config = dict(
    num_hidden_layers=8,
    hidden_size=256,
    norm='rmsnorm',
    norm_eps=1e-06,
    rope_theta=10000.0,
    rope_fraction=1.0,
    tie_word_embeddings=False,
    parallel_block=False,
    optimizer='adam_atan2',
    beta1=0.95,
    lr_head=0.00633,
    schedule='wsd',
)
Each number is 128 + 24 x the weight over its row's rms, rounded and kept within 0 to 255. Layers, rows and columns count from 0. Numbers have three digits each. The size before them is the row's rms in percent of the matrix's.

# q: layer 3 attention query, 256x256, rms 0.0553, rows 208-232, columns 0-127
# k: layer 3 attention key, 256x256, rms 0.0533, rows 208-231, columns 0-127
q208 119:132144141109137142153091124119116122133170124106136110121153146110117128126159128100125142128167120137112154129144136174148204118114130141138123098100132125085121114159139097121112098102093101116140145173144102157158146146148102124123116163090119140121162089118100102072148112113152126092126134123117122113140125103124131101109154113163154098122111159168098146123131089167142120147163
k208 120:099100128117112070144140148119151092142126091088119150088099131152108105120136123146118117131136124093113108096132136110134120177083138128171110135117115123142160109121154095134118122152125134121116110123145166129070132119145130086123067130154156131148122144180079157155100139130117191074136104129152153137096134148090097115097100124124114157149134129128117146089103111104176184134120
q209 110:130134118126120103146114122121132147141107138119119106155147092122177173097093130151096180110126103090121139147131120155169112151110093111143118091112147118077124085178168064130135150145115124093134131154142121125128136105137094144143158108124101140107159141122080100132123115104142118101147115165115129150113140130141140100148129147143136106127127124129118106045151148110130139069132
k209 110:117091121158141109179115137140118134137149119145094190071129109134158129183106137114148166114139110154141094114146128130121149091133128113132065144120132124122111131155129096125104094089089113167127130078131137112147135127111122114089149149141134158143096182103178145157089137177135117139085108135112134113115147204154118158123142116158147128130101113147100104139121126139097132164123
q210 101:122105166125151127137095119115139126159155137187128111154120141103110100131121133077139054109143129099146162138158154135156131119094118111128107118088141096120130113158107097127096136086113086127155114143130183120113145115148107127153156182151157089122124093123100125115128128101128164102126143112089169137102140105094140134135138151147156122119144125163093132150114094121146089079172
k210 109:131128174114099096144105098138171163144155162112116182153096142143123158176124104100152130117126100137121113086142114113093162160153133138139152153130154124109166128102158127165160104098123124123143113129108143101079085131114119117128181170155133150155130142165139128138133148093129112113103120141167138114123142118147138153122125145112117122120125134148123105127091149110159149133131
q211 102:103160128161119109149103129100147125097169083153122067085080126125125094070134110097133100130114137136147139131088131100139101138112096178130115085097158103136129116124118156131128097172096134157140107177160137142123100118121139168117150120133133127125172151161167079131089057104138164152131109147133139108134137149156122141127083152125126132093154106115156144151138153166153151140120
k211 086:129085151097110150133096116144168148106105103086120158165087148131107155135127171135130089127148120123143115124127149152098157151146143125096121117150101132117153137104111137123132129148173132134150134106092134173088106147133109141130112131115138100141138140154144110146176158058088141134096133163157127081119176146129124132105105090126114113075108146141130111145112158090139129182118
q212 110:144125123144082124107116122134179124117100123133089115145118136110131092147096133122151139098117188129137139119136143122106072112159117152102132115136107150161114117115105163115153165124128172125091112123132145128125120150082151151127147150137159132097129151131135116180075143156127137138102178129108118081121158121134134101137169102125119120142109148081118101141155175124128145160130
k212 093:161163115161128124141138113129115141147130167173133137110161067095180121118123175136097101126131109145111137156113140122128102116094139153145104129151163114133100142115089127082147117136129145131118101106105115170179137153106134162106144165114160155111110098128155120067108099133172084131127125147107142111119123133102094100113104092181091144137122151134118137141133119152087119186103
q213 122:133148122100131096128145174140105129109139133141111158126082136156160120111121106147103119155121102147163074142116125081114076137169142139140152094145168101118101137074111166129147127165116125129109105120098107127108091121114153100136160125154169088110169150104134079141081122103108156155142103149171115088164133171127144156099072167100121132156127095120164149132117164131111114125097
k213 131:128146121082080171087096136151143161120121109101122110181115130114109133162131124134123124123146131135101163117107129117113123081140123111084139131119098110133129150154110127176132126164119166102133136145101124140163136136149133138116167078123107124072170120107137080139134132141095143154153147095099084127149118085094144138139166093092117120119135117148142121144144136137107114144149
q214 106:144074143145152115124155127125134106114141125149161144185122165093111149142094131122128124105141133083125118171184177105141139125148106142156093111105124131121141127142136122132139133112124115164116133117130140106091150102161130088170143104146128115129139132135104167150150106107096177140158116122137144144130125123085136136108136165116128139118135117148106124151099118149113144097168
k214 121:162100130145153144127089140152147121139131137091165172206081150167134146151093121124173147107113112155083147127124088097100131162186130131136111169133119154108130155107121153178165123121128129072134123122086084125103109128118131087133143087105145171136122141134145097138135152125095151154135149145176074116118126106146138157130145115093130137133130146163149093105125155123109139129145
q215 094:135106110099158146093168093126127098145097122103153184129107135168154175148144143153128080199145162127105091120115121110122134121149144110166126154165085129099132135113122106146120135106187136159101152069114088111130105118119118102131098113102141137140133102103102171115109161176105119156110101093138145131113095155121115176095124150143115200139152099148113114125088130092129140137121
k215 066:072164118139127094141157166102130085150138130147088104127143112133099149130116098153133095143167088141129128148130154142134113100132105121100163100149143122106096083162178117139101131129068120115122110133173139125139177121164137146120113096123063140169129110096105139125153139151131111122098120163143099180136111106128134119131151131135113102150160123132124113111142141159113128083112
q216 097:110132114146133117154095130118140143102108121087146101108135154141147090083119134102135119126121139118147125112159112168117117150110136151149143089126082145185136107125156072165118177136138133118148117147122111128130106167110159182118142138131129106127083132151149118136113126113144130109146175141057161117124149122120133099145163115127139117125106149089130089113131127163161123155143
k216 114:148111177112057143163147128117136123148112128152120139135092139162109146176153146108075144147159128144129120055114165147122147133157114137094184106137125116126112063114132129159104083106132176146139126122084167180136141075146127120137131124145102126148120153150165127109163140117095139139095104132116118098130145129111137113098104135134164111151144154160165128129147159155112138178144
q217 103:124115111107144125137103136143085145131124131171107107194173121111145143111134125123103144068112102113137117176128147113148127161088096102146107111142175069125088107116163155140140154163095116125129123167160106120156137115163141138067194104163094116153128144156134078135122100103152138115116137133111133155122144098182152120141139081133083097130119125110132162102142122111104133061127
k217 084:144090133104116144113097136130115168117113139112140128137109143115092112118131133118155123060172148137130128105117100091091130111174131116136103108107097122154154160072059142153186098137176129115136161155082098153119107136092133109125094150161109144135136157169146084159116116142120121134130130127141117136135114151128153133133101111114111123073120103127146133133129109077141140163115
q218 093:146130157157120136117140096117120103123151145135128173147110174123084156154133129096154141127135165114097091088141168121126143093169119152138125125124129144148159142098095147095115113100147146180119141086126150103109158122148159066126137163079120124140126156153151159142120120118081150164101109120146118116118121156064129122090148162100141168158168102156119149169135130153099158126132
k218 097:101160135148172143144159117120145081131153122140111128101138121186132136090078102177124116131101105136132137149101112144118116163145140165182186145145148114094091141121169153090144133168136147114093106127165101161124126115152140113121093121131135162153125114134127126099125134136080156139109112130143100144126155093161144093104133118143108161135155143111185110092091125103151102120087
q219 108:126125179159091143113106149108149128105131100164138130145147131119119099093119098099139130077128121157149145094139154129149075155092116100066129107108170084167117121103139118104089118114097112153122123140129180161124147134087151132109137129167130099134134139102150085137130088085160150129135129124123133120135167127103138095148109141135122105098120134134143149129165152182138160144126
k219 066:184138137116113125076123139150143149119144143103158101148153123110149095133141160122143109102092124140159148131111116109113140132115155127122101127124133142092132172087127129121148123161158119136143137167073087146127078150084117131121117179133187139102162160131103112123140146138130132090125139124125163086105163150123129092134071104092099165110080172096092167126098117087181107165113
q220 104:129130145107127105113132149109134134137106114120117140168100164166113118101109118124107098126120125134126108100112133080118095142164175144126129140155142105144102138099104170139114123132159145092099138149081123113135128140120141102135125123138141123128139134116141121133099106081140156166153141142153114101143130157112166137131102140073088150162111106128133169152124136156100107096122
k220 100:172135109097107175084112153133170126098131118112144114179137136146104128132127120110125096134158128110083155121101099133120121079095134149115138089111112095120151130114147145158168112156107138118185139140093109145132111130135137164114104130115139088125119139126110056091126131175121144118110133171151140125117095092152144113126118063127102145106125129118118147143122122136144116171154
q221 120:142150103123130144095131116172120151143147134117145147120113141127137142135127095134179135161112125174103125126081078085135128101153137109133173129153097143126150154154080137167124150144115145085094081117126137135140089128123107078133103143140154169142129101097174124115141163125121148164116190126108119120135139141144182156132156158121112130162102128137118104142145153118115137143136
k221 093:087153151154126151136148093112117114137106120174107110057117116158143126135112128127119136159131130099138162103145146143167112135087095157098159136143147101146078119132160126095087122131085131145109142115177151129092108111110121151127139140128092150143138122114105150121099113133165132125147112158077166137133181143130116092113133143140159101183134128127134124140116150141134109085137
q222 109:136146172117087153084126128096146099149101141105105141155109130170082095105170124103158119128158154166125138089129104080121099141159139081138170156126139119117111147081128140114116098122137136163101154098088174145129087119097124099126087135149121117109131141123139102127119119112127132134167169162161110115148123146096149130152089116111114138138084118120143139154131135146082118126160
k222 110:140162107138141127108156121146108158138172103110131107100193072101149098103132129084101115138094144118110136125114138107150129107086144135155095118116140082129140152148111118144097128109120116144140075148145185130139117141137131135130124157120145114107151118122138119100099118145178110122139110115140157121127151124113113072130089125120125167132111158070090130111126114147126128157150
q223 110:147134090082136150095159106134126111151132160106111174106117104164158162164134165127136107166107142103085090139122082098132102089160151131163109120171097162090133165139123130168152156106134132158144137076138099136114114125122125101144124129113134182126118138114128137119099165173099112168138138153134098120117099161176110149113114137105108181144153129138108121097081151127134141107122
k223 076:077144160133141125158139116098112118157112111141103085068126125153163160122106135160092092158110094121145125118126141159159095153114102153086167143141144116130114114139136111101078110115149135132082126136167127159144184136151144154140137128097124156133102119116159148118167144122123123149100108113119145136123153136122127125102129142149144097120148138103137131103117144142119130102092
q224 114:162158120106085120113140137105175147139079135095105117139120145177100085145120132143161113108109150120143118098139138116114087125138162128149168140142151110139092128095107169155111105137153161136119147120110132121141099134113150163134129103141154144117148112102147087135118119049168110174153127138138119099163137108105145129153109121140094140142099124132146141153125152170084131114146
k224 074:143147113102158111101140173147124095097164132125162154142109139111113106113118122074132158121109139153118114126108124071129156107108170144142082102089111079140189169132112149166166116117129114133151088138122119111154132129123099084083110161148172100104136152142123105109104100147121125122148123138147117119122120123104115113124098130128123177146127142141140124135095105142101180174098
q225 116:167148088079165123112143094151142118153135140124109182158087149129143153185119154109141116159120109124113119123153105084126138106156154149148102156169091167136106138157081135155166146092157160137092128098114100120128115141151130078138119132133109168148125100106140149166105151147102157155123131135153128143097131141113121146105127141075126164167156100174119162130097144111127149106148
k225 071:107141164146114168152143120117135130158133134123104126141136118134130141132074088160108099113141123120126129105105123137112137139162108160133172119145141108103120094149147126105106128126147144129151110136156129164123137117155162138141131099107081135148103121141143142121151129115065136149149109126124130150123141107150149108099183091129143109144149163108153126092130139138132138124087
q226 101:155136103084152137100145101142116097152104170104103200129100147137113178143137159142126112127132153142089097115143097083120094115157130112135107146146109143083120129136113141126125110115155129106116175090091096072102094146113148050139109111089103150113112115109095142140123142144105119160117155118169137116120128145112111147104074154125129143150104093163124159124117136145104151125137
k226 081:117152158175105113144136113114125142143152123139145061131151127119114163150140107143118142115121152131114139116110151187122115118127150150130174093125126111134149135176104115135117107128121138130113085145146180153129169096113145096159124132106110164143110140157153136116196101092064130142140134133123132122147128120126154108117173081130115126120117160114135144104151130207120126132121
q227 104:150142174154138125091133097146087142132163134132122135134080153124118128135153117076115140127132173127093099128130130087143125120177163119163140139136120131131125156081083194128139133175121142142117122107116177078110100128120094107114132170146102132159129161155181138128105117106110136167161151166144103124142081173099143128165114114098119132137123109119126118143125158128074154140162
k227 136:078157163113180143110123124114086119132172143087106165117170087160186116098115110100116151160127114135134131166114121120164115110149147165138090137146142145115103126143104155148119164145110136116108113129162108119133103132130090097161137135149124156145152097111110121119060143156198101138102131130157098127149138132174152126136137157113104128192144084144126092120097146113154097125139
q228 095:116145111146157109128114130113099163148112102142111135105126106147127114114127128123135132159097137135153111124073117106105137158164167172169125134153121112141090159131124173152142146180150143152127075074137135092115147098115111183119129104137131114160105106126208147114085148121155123198080132109128114137129103153133115146123130108097102151149132117096159146125132141087110142173109
k228 143:089148123102164134077125140124119089133148136146127181118097147143145139093116112077132147136178111148098135193134127097152124120116102138116078135120131145121094113101120147136142151146132115100122138117161080094132115161120093142117103133149118120144126099100103129147093147140171098133096128152119098183131118132151123155144130153123112123153167072174166112126092134076124110089109
q229 092:105127141140126177163146167122160115115144107150144109124157112127161096095130164159130149113191095162158158134152123156134167141115109119104108116096129124167139130104165099119139124083077151124115123162131142199145168123124159129126099109130109097101118098116134135111151121171160146109095146146107138140118156094131146097130152126115140110126120192134140097094162127143199144162094
k229 133:181126119145082102153157104166129166131105127132110065112157101106098109153161145135114079098112133097135117088135152141106093125124150099102141168116134152136119121127100115128131109158143128128165103122114167126120121141093143163126128151117151122108111090118146130126125113092126130132150154121120177107105139159069127110158093110114111139099149139102094165150180133145123133157126
q230 097:103139173162139154164100125106140125135133094123181102104128122150150093115128123111102141140153126141180125110129143172162136143103162129092110126103122132138117141125130083123111109085132130150136156160119138192145149122115146170132100136125060104118157106127161131095160137134140137093123129119086174134116110135101121124163125115125161137119123170137149130128150106122149139166086
k230 094:139111124131124082109140094163111135097157121128122092103174125107109106106161109117105088126124127095137087134146142129152113137119145119150115140120146159153100125116154138139118148134142094154191136101138115078119129150089114109114150174147150102105133099126107154142095133117124114098148142108130156147114163179101113116164092132133097129125131118100091128187170100111155149090083
q231 102:115158173131125148127135119123121119151069108099148119104127145192092084110111131138156082144153130158161131115107156097120122158145132109117134117103097109131150138082114104177119139127183143157134106099094137132118122108103122148129111134090119080123127185149160125130146160100128131161086134105134138163125119166094110147136142117127148147143130132121125154152119116095148151177101
k231 132:076119144151174124107103106156123087135161122190117145091123140136132151089137102111114150133129149127130110177135126107146117108115109136143105153140115124165072154136167156165133116146141129121096117084168138091100145158138133148120110174127132114164112106142103150145124127110133115147092133143101161130074136190136088140173082134134123188150146140109142093122073115109121138096124
q232 099:105102137125120134133128141167117125101168119156171133149141132094128124121105137132139147088155173103123121149167154177123135134110114144072142099078101154147168125111136126072129132129095124092149151160114130143115133114155171161114117153132144082129087114152095146133166135113128144094174152145121151116116162122114165113157167126098133104100138128114084121138145112133105108116131